python train.py --hidden_size=128 --num_attention_heads=2 --num_key_value_heads=2 --norm_place="pre" --positions="rope" --rope_fraction=0.5 --bias="none" --parallel_block=false --init="uniform" --init_std_up=0.0506 --weight_decay=0.0 --max_grad_norm=1.0 --max_seq_len=1024 --dataset="wikipedia_en"
Each number is 128 + 32 x the weight over its row's rms, rounded and kept within 0 to 255. Layers, rows and columns count from 0. The size above them is the row's rms in percent of the matrix's.

# layer 6 attention query, 128x128, rms 0.135, rows 0-24, columns 64-127
size [145 122 116 118 124 124  99 126  98 105  84 110 112 102 154  67  97  89  88  91  99  91  84  87  96]
[[104 118 141 122  90 132 154 115 191 120  88 104 110 156  50 158  81 152 190 108 173 139  88 165 121 176  95 120 143 129 144  88 100  66  97 106 128 136 134  98  91 200  71  88  93 169 128  95 144 120 114 100 100 144 136 135 104  95 104  80 108 137 161 156]
 [138 154 140 111  98 123 171 144 135 131 104 164 194 174 101  94 142 153  22  43 143 162  90  82 113 110 159 179 157  76  99 143 107 161 168  82  93 153 168 104  78 118 114 124 108 104 138 107 114  88 143 129 100 142 146  76  85 115 148 137  88 171 128 136]
 [124  96 156 180 112  83 118 121 193 155  99 116 134 146 105 150 136 135 164 130 126 118 115 162 122 144 121 126 129  85 182 169 176  90  83  90  47 159 134 143 134 180 104 127 129 131 122 117 117 106  48 110 117 110 134 166 116  78 147  96 125 123 181 135]
 [157 158 173 155 136 114 139 157 112 152 126 192 178 130 164 174 178 134  54 143  67 152 189  80 138 119  88 174 146 115 155 202 164 159 155 117  66 132 101 133 124  76 162 105 146  93 149 168  76 140 101 135 141 129 112  85 131 172 134 184 130 121 130 116]
 [135 141 111  72  91 157 100 109  96 114 140 108 141 102 145  82 130  98  78 154 130 137 146  75 110  89 175 149 127 140  74 120  67 148 126 125 163 129 163 145 121  81 141 124  81 121 121 142  87 107 190 133 162 126  80 100 170 113 144 201 130 180  84  70]
 [114  71 126 148  88 151 126 124 150 167  94  68  75 131 118  97 132  93 214 103 177  76 167 151 108 128  89  59 116 148 117  98  99 118  67 151 204 117 130 146 146 143  72 143 165 141 156 114 146 117 158 110 120  78 142 146 108  64 116  79 107 100 147 190]
 [ 93 115 108 107 101 124 120  97  81 120 141 155 183 123 173  98 146 123 102 157 119 155 164  55 154 104 103 164 108  78  96 124  95 127 163 163 186 127 212 131 143 135 105 114 119  88  46 123 101 100 144 102 101 120  85  94 178  93 175 151 126 146  68 114]
 [124  94  95 154 123 125 132 116 129 134 105  54  58 109 110  87 119 104 200 120 171 126 156 166 119 153 127  46 105 106 113  97  90 111 116 159 196 103 126 134 114 166  80  99  90 151 170 128 135 116 200 129 112 121 115 111  98  80  92  59 113 111 123 165]
 [119  97 139 100  95 100 134  71 114 123 104 144 178 157 164  97 152 126  80 160 131 135 135  72 121 104 129 192 127  81 135 124 113 137 138 146 193 153 119 164 135  75 131 138 109 106  82 145  59 129 110 128 142 113  47  79 132 128 133 140 147 123  92 147]
 [115 112  92 120 120 122 132 133  68 147 105  60 115  86 122  84 111  91 144 157 154 171 151  83 166 153 113  93  98  91  67  89 101 110 117 116 220 113 168 149 113 161 102  94  96  83 114 143 110 102 161  52 111  70  63 139 138  52 170  85 100 103 110 104]
 [ 96 123 131 179 173 130 114 159 152 139 163  85  90 106  92  80  85 102 194 131 137 132 120 190 153 136 153  82 150 210 164 165 120 132 111 108 126 111 121 112 125 180 110 141 100 169 165  56 171 159 186 111 162 152 156 152 133 125 119 126 121 122 175 113]
 [133 156 170 142 201 118 156  99 160 156 141 207 132 156 152 150 123 175 129  92 122  92 144 134  86 127 136 172 199 125 179 164 157  94 125 116  68 133  74  97 108 100 152 130 160 116 108  82  92 149  81 161 156 144 141 129 117 121 102 164 137 136 178 160]
 [153 130 103  86 105 144 185  73 164 110  93 199 164 172 163 195 113 152 146 121 109  82 122 161  61 109  58 156 143  93 134 120 123 106 122 193 119 128 176 107 169 124  99 183 173  81 145 154 131 144 109 157  89 133 123 172 127 170 124 145 136  88 134 161]
 [184 144  31 159 120  86 155 121  90 141  62  99 148 161 114 190 120 115 124  89  95 131  89 124 108 112  76 120 136  79 142 121 108 147 129 110 154 158 147 125 146 132 146 180 159  81 152 183 147  94 151  88 135 162 176 171 117 177 184 124 112  87 108 103]
 [160  85 116  86 101 184 166 104 108  92 100  82 108 117 122  89 113  99 143 156 162 114 123 112 160  96  88  89  94 131  70  68  96  92  88 127 179  97 165 133 135 161  91 147  94 129 132 138 154  73 162  51  89 147  92 146 135 110 139  84 122 121  98 140]
 [ 85 155 103 175 153 138 118 128 143 138 146 135 118 138 112 115 153  92 112 193 124  77 146 179 151 149 219  97 106 125 168 121  84 120 154 159  80 143 117  81  69 159 135 112 119 154 135 109 106 117  85 187 154 160  99  98 129 182  93 143 141 124 138  92]
 [107 158 122  91 153 124 154  89  62 130 113 182 131 128 171 129 109 160 100 134  97  88 162 136 177 130 156 168  92  90  87 165 152 110 120 129 173 117 152 156 108  92 122 171 166 135 151 103  76 164 189 145 147  93 130 119 170 128 147 124 181 100 133 194]
 [131 140 208  88 130 138  98 147 162 177 123  40  60 110  81 101 220 145 138 113 144 111 107  80 109 101 153 173 144 163 107 109 141  85 114 154 107 135 175 177 135 137 127 132 117 201  88  81  89 155 126 127 115 150 143  68 119 124 182 130 124 111 124  95]
 [105 106 126 129  59 173 171 136 144 174 146 163 180 164  79  90 146  85 100 119 106 163 136  69 132  89 106 124 118  93 169 130 162  90 131 136 186 157  84 139  78  70 135 123 118 123 131 125 176 148 118 167 133 165 188  94  93 131 145 116 148 140 135 192]
 [113 159 107 156 192 100 167 110 166 173 109 125 129 147  57 124 156 117 133 149 119  87 131 118 167  99 143 164 113 135 101 176 106 157  68 134  54 110 143 173 173 186 120  92 184 134 121 109 105  82 125 147 143  74  57 115  92 152 118  99 114 154 189 124]
 [164 162 119 155 178 105 180 117 128  66 109  75 113 144 108 141  80 134  95 163 136 154  77 164  78  97 103 120 118 128 164 108 124 173  70  47  87 116  44 127 155 170 136 124 149 131 157 185 125 176 115  28 102 186 124 103 102 132 147 156 143 140 137 122]
 [115 169  96 156 152 116 105 137 111 128 160  66 129 122 121 134 120 113 100 193 145 145  69 103 136 154 116 149 212 117 174 130 149 114 142 125  98 113  79 121 163 145 169 108 122 194 123  93 114 108  94  71 142 133 163  71 130 106  75 107 148 138 151 150]
 [167  74 119 133 139  81 124 150 135 152 114 118 150 106 137 142 205 122 113 143  99 114  58 160 149 187 115 121 123  93 156  95 152  98  75 168  99 164  71 119 153 100 121  97 141 155 139 170 125  97 117 146 120 124 144 163  78 142  96  86 115 180 151 143]
 [122 105 121 123 127 119 186 135 107 146 167 148  84 125 125 132  87 109 165 145 119  99  97 155  74 188  99 103 115 140 147 174 165 109 114 158 154 115 109 150 136 141 168  96 108 185  86  90 106 181  63  91 158 180 108 165 159 110 105 105 109 120 132  99]
 [126 132  62 106 138 178 141 167 152  92 138 169 161 113 128 154 149  45 108  98  96 114 107 171 184  84 156 116 106 109 147 125 106 160 130  85  79 129  43  85 144 126 140 155 148 107 147 140 152  58  79 150  91 146 136 110  98 111 139 139 191 118 101 154]]
# layer 6 attention key, 128x128, rms 0.133, rows 0-23, columns 64-127
size [108 107 114  96 101 111 108  86 109  76 126  76 101 108  65 197  94  94  90  89 100  91  85  95]
[[170 179 128 105 145 161 138 117  92  98 127  71  89  97 170 120 122 120 123 152 217 122 174 105  53  93 115  62 102 101  75 112  79 110 115 145 104  77  82  92 171 129 124 163  56 189  95  83 137 145 134  89  75 160 135 144 182 142 148 110 173  94  68  77]
 [130  71 130 156 126 118 131 174 140  87  91  99  92 127 163 116 122 125 161 143 177 137 117 127 118  80 145 163 123 127  67 120 116  43 107 200 147  99  95 124 119 127 143 140  53 173 127  88  96  93 231  96  96 103 135 127 104 143 120  81 144 143 137 173]
 [160  88 116 131 121 123 153  92 117  85  91 105 124 149 140 108 112 156 134 109 163 160 187 100 113 120 166 130  92 138  33 160  96 142  65 132 126 107 128 140 119 151  98 173  79  98  81 101 140 157 206 120  98 163 119 110 136 118 158  89 136 153  83 127]
 [ 72 108 148 159  93 104 108 197 151 180 136 172 123 117  87 124 141 173 149 123  81  90  87 159 154 142 117 159 158 139 174 153 195 178 141 155 144 161 158 104 122 134  91 105 149 123 141 160 115 144 128 178 168  67 118  95 114 105 113 102  54 166 179 121]
 [124 136  64  79 175  96 115 108 166 136 169  78 117 155 163 159 109 140 107 106 155 128 129 131 109 168  96 148 183 130 155 172 102 117 152 120  98 135 108 110 167 115 158 100 134 136 175  99 108 136  63 147 140 166 154 145 174 146  97 100 168 107  84 195]
 [212 144 121 100 170 168 158  36 163  95  68 122 137 165  93  97  96 120 116 150 173  85 115 150 114  77 102 134 125 144  78  84  85  64  97 136 119  56  92 125 153 103 130 127 115 167  51 129 157 122 112  96  89 118 122 165 111 165 103  88 172 119  92 146]
 [170 112  90  99 188 140 140  79 127 105  88 117 137 112 123 139 118 143  70 117 133  40  84 166 126  86 113 127 137 130 140 140  84  79 140 143 123  89 145 116 146 127 176 120 137 185 128 142 130 111  81 172 104 139 152 207 152 114 117 112 187  99  97 185]
 [166  73 139 116  96 170 184  83 192 131  72 139 104 109 130 133 103  97 142 130 166 113 136 132  94 115  82 143 113 180 120  85  99  84  77  94 123  21 134 103 149 123 140 164  95 189  92 172 168 129  90  90  78 127 147 162 102 133 125  83 158  82 103 154]
 [193  75 151 102 188 149 128  83 147  94 102 118 112 121 133 150  90 135 105 144 141  94 148 181 110 108 115 167 122 153 106 111 102  77 124 131 107  91 141 111 196  99 175 141 135 136 107 164 126  67 136 114  72 180 116 200 157 129  91  66 193 109 121 107]
 [154 102 104 129 145 186 158 107 172 117  96 135  86 127 129 133 117 143 133 154 127  89  89 152  84 149  69 119 133 167 163 117  96 129  96  77 103  24 157  65 165 147 152 116 123 169 127 178 140 169 116 147 121 122 130 179  93 118 113  94 153 128 145 123]
 [ 86 141  99 154  45 103  88 182 106 147 145 132 180 123 132 161 162 128 139 127 102 157 129 116 173 168 125 137 111 123 115 166 140 202 132 114 128 176 124 183  96 116 100 144  94 163 108 106  98 143 107 134 170  82 150  52  98  97 134 140  54  91 152 105]
 [ 89 125 109 184  98  94 105 150  79 159 124 121 165 108 130 119 132 125 133  98 113 128 147 136 179 160 150 144 126 146 127 210 171 189 150 144 112 224 109 154 125  93 129 134 132 121 127 137 117 114 170 137 186 101 112  88 172  91 150 131 111 120 155  96]
 [ 99 121 176 145 208 112 112 128 120 113 118 177 110 135 152  66 123 145 121 137 139 161 152 155 119  85 184  86 159 166 133 165 142 137 170 149 177 182 131  85 107  88 133 134 144 111 152 146 146 204 141 181 155 158  94 151 138 114 120 131 102 152 164 165]
 [139 141 156  87 205 170 145  96 160 105 157 109 130 127 144  88 106 159 132 198 129 146 168  78 109 135 129  74 119  93  84  76 114 124 117 136 138  41 146 110 144 167 157  60 121 118 122 107 124 127 128 152  79 122 112 112 132 155 134 103 165 145 111 130]
 [ 74 133 152 125 120 131 125 111 143 203 116  98 129 132  85  88 114  86 128 116 101 126 109 126  89 168 109 103 178 116 194 153 188 167 127  77 143  66 157  88  93 113 119 128 185  92 123 140 111 125  55 121  94 139 126 139  97 103 116 144  89 166 176  73]
 [ 78 139 100 162 109  98 103 164  86 150 143 143 136 130 132 144 156 124 140 122 100 142 113 103 143 178 146 141 145 106 147 158 181 194 166 130 143 235 123 143  77 117 130 174 129 117 134  89 106 125 138 134 197 133 121  69 159 122 171 179  90 137 167 114]
 [102 127  81 216 160 156 189 157 152 131 125 161 107  95 115 124 141 155 158 146  98 124 143 149  82 144  90 121 117 132 158  90 112 180 205 150 157 154 135  99 113 152 168  95  53 191  77  72 155 106 100  96 141 152 146 128 175 130 163 126  95  79 152 161]
 [121 118 105 158 120 113 147  58 135  94 111 157 107 174 178 138 116  96 140 161 109  70 111  89 122 112  96 205 157 121 102  92  98 132  89 151  54 100 113 133 163  86 133 160 115 108 121 136 159 127 153  85 144 121 100  87 120 143 140 156 151 115  79 130]
 [160 112  73 149 182 173 124  98 104 161 137 119 137 119 151  73 168  91 108 165 110 126  74  70 164 115 160 183 174 136 146 128 106  98 134 134 191 104 107 168 166 119 159 176 102 114  74 104 129  96 105 158 136 143  69 103 169 113 113 158 155 176 116  86]
 [120 208 166 138  82 100 146 143 147 147 146 113  99 133  96 127 158 154 129 190 105 120 134 168  99 165 112 127 153 172 136 117 137 110 139 125 136 108 121  98  99 105 100 147 110  53 123 113 131 180 118 113  94 122 139  73 113 152 116 161 132 185 129 104]
 [ 76 111 188  97  98 104 111 135 137 178 144 168 170 127 142 103 115 176 148 103  50 154 129 153 149 145 103  89 141 108 175 160 216 103 179 114 182 159 128 112 122 142 102 150 160  42 133 129 102 167 107 113 174 147 149 102 153 112 128 155 129 124 148 126]
 [128 105 124 138  93 107  89 195 115 144 141  78 141 110 165 144 122 154  93 114 130 136  41 183 196 161 118 156 185 149 185 178 162 146 177 132 135 135 163 149 132  99  73 161 126 101 121 171 155 162 152 111 191 149 164  96 101 117  81  99 153 116 133 123]
 [122 153 110 118 141 164  67 189 112 103 174 119 121 121 136 102 122 139 110 128 146 136 142 134 119 158 138  80 108 121 178 108 147 115 117 140  95 108 130  63 141 154  97  67 153 143 185 215  54 185 183 142 102 122  53 149 153 134  83  94 167 162 141 138]
 [117  97  71  92 107  91  74 164 115 112 129  84 153 108  93  64 115 161 101 123 101 128 101 193 132 168  61 104 152 207 144 175 139 100 206 163 120 135 140 103 103  82  86 145 117  64 155 121 125  86 112 183 174  72 161  72 140 107 111 127 140 192 138 156]]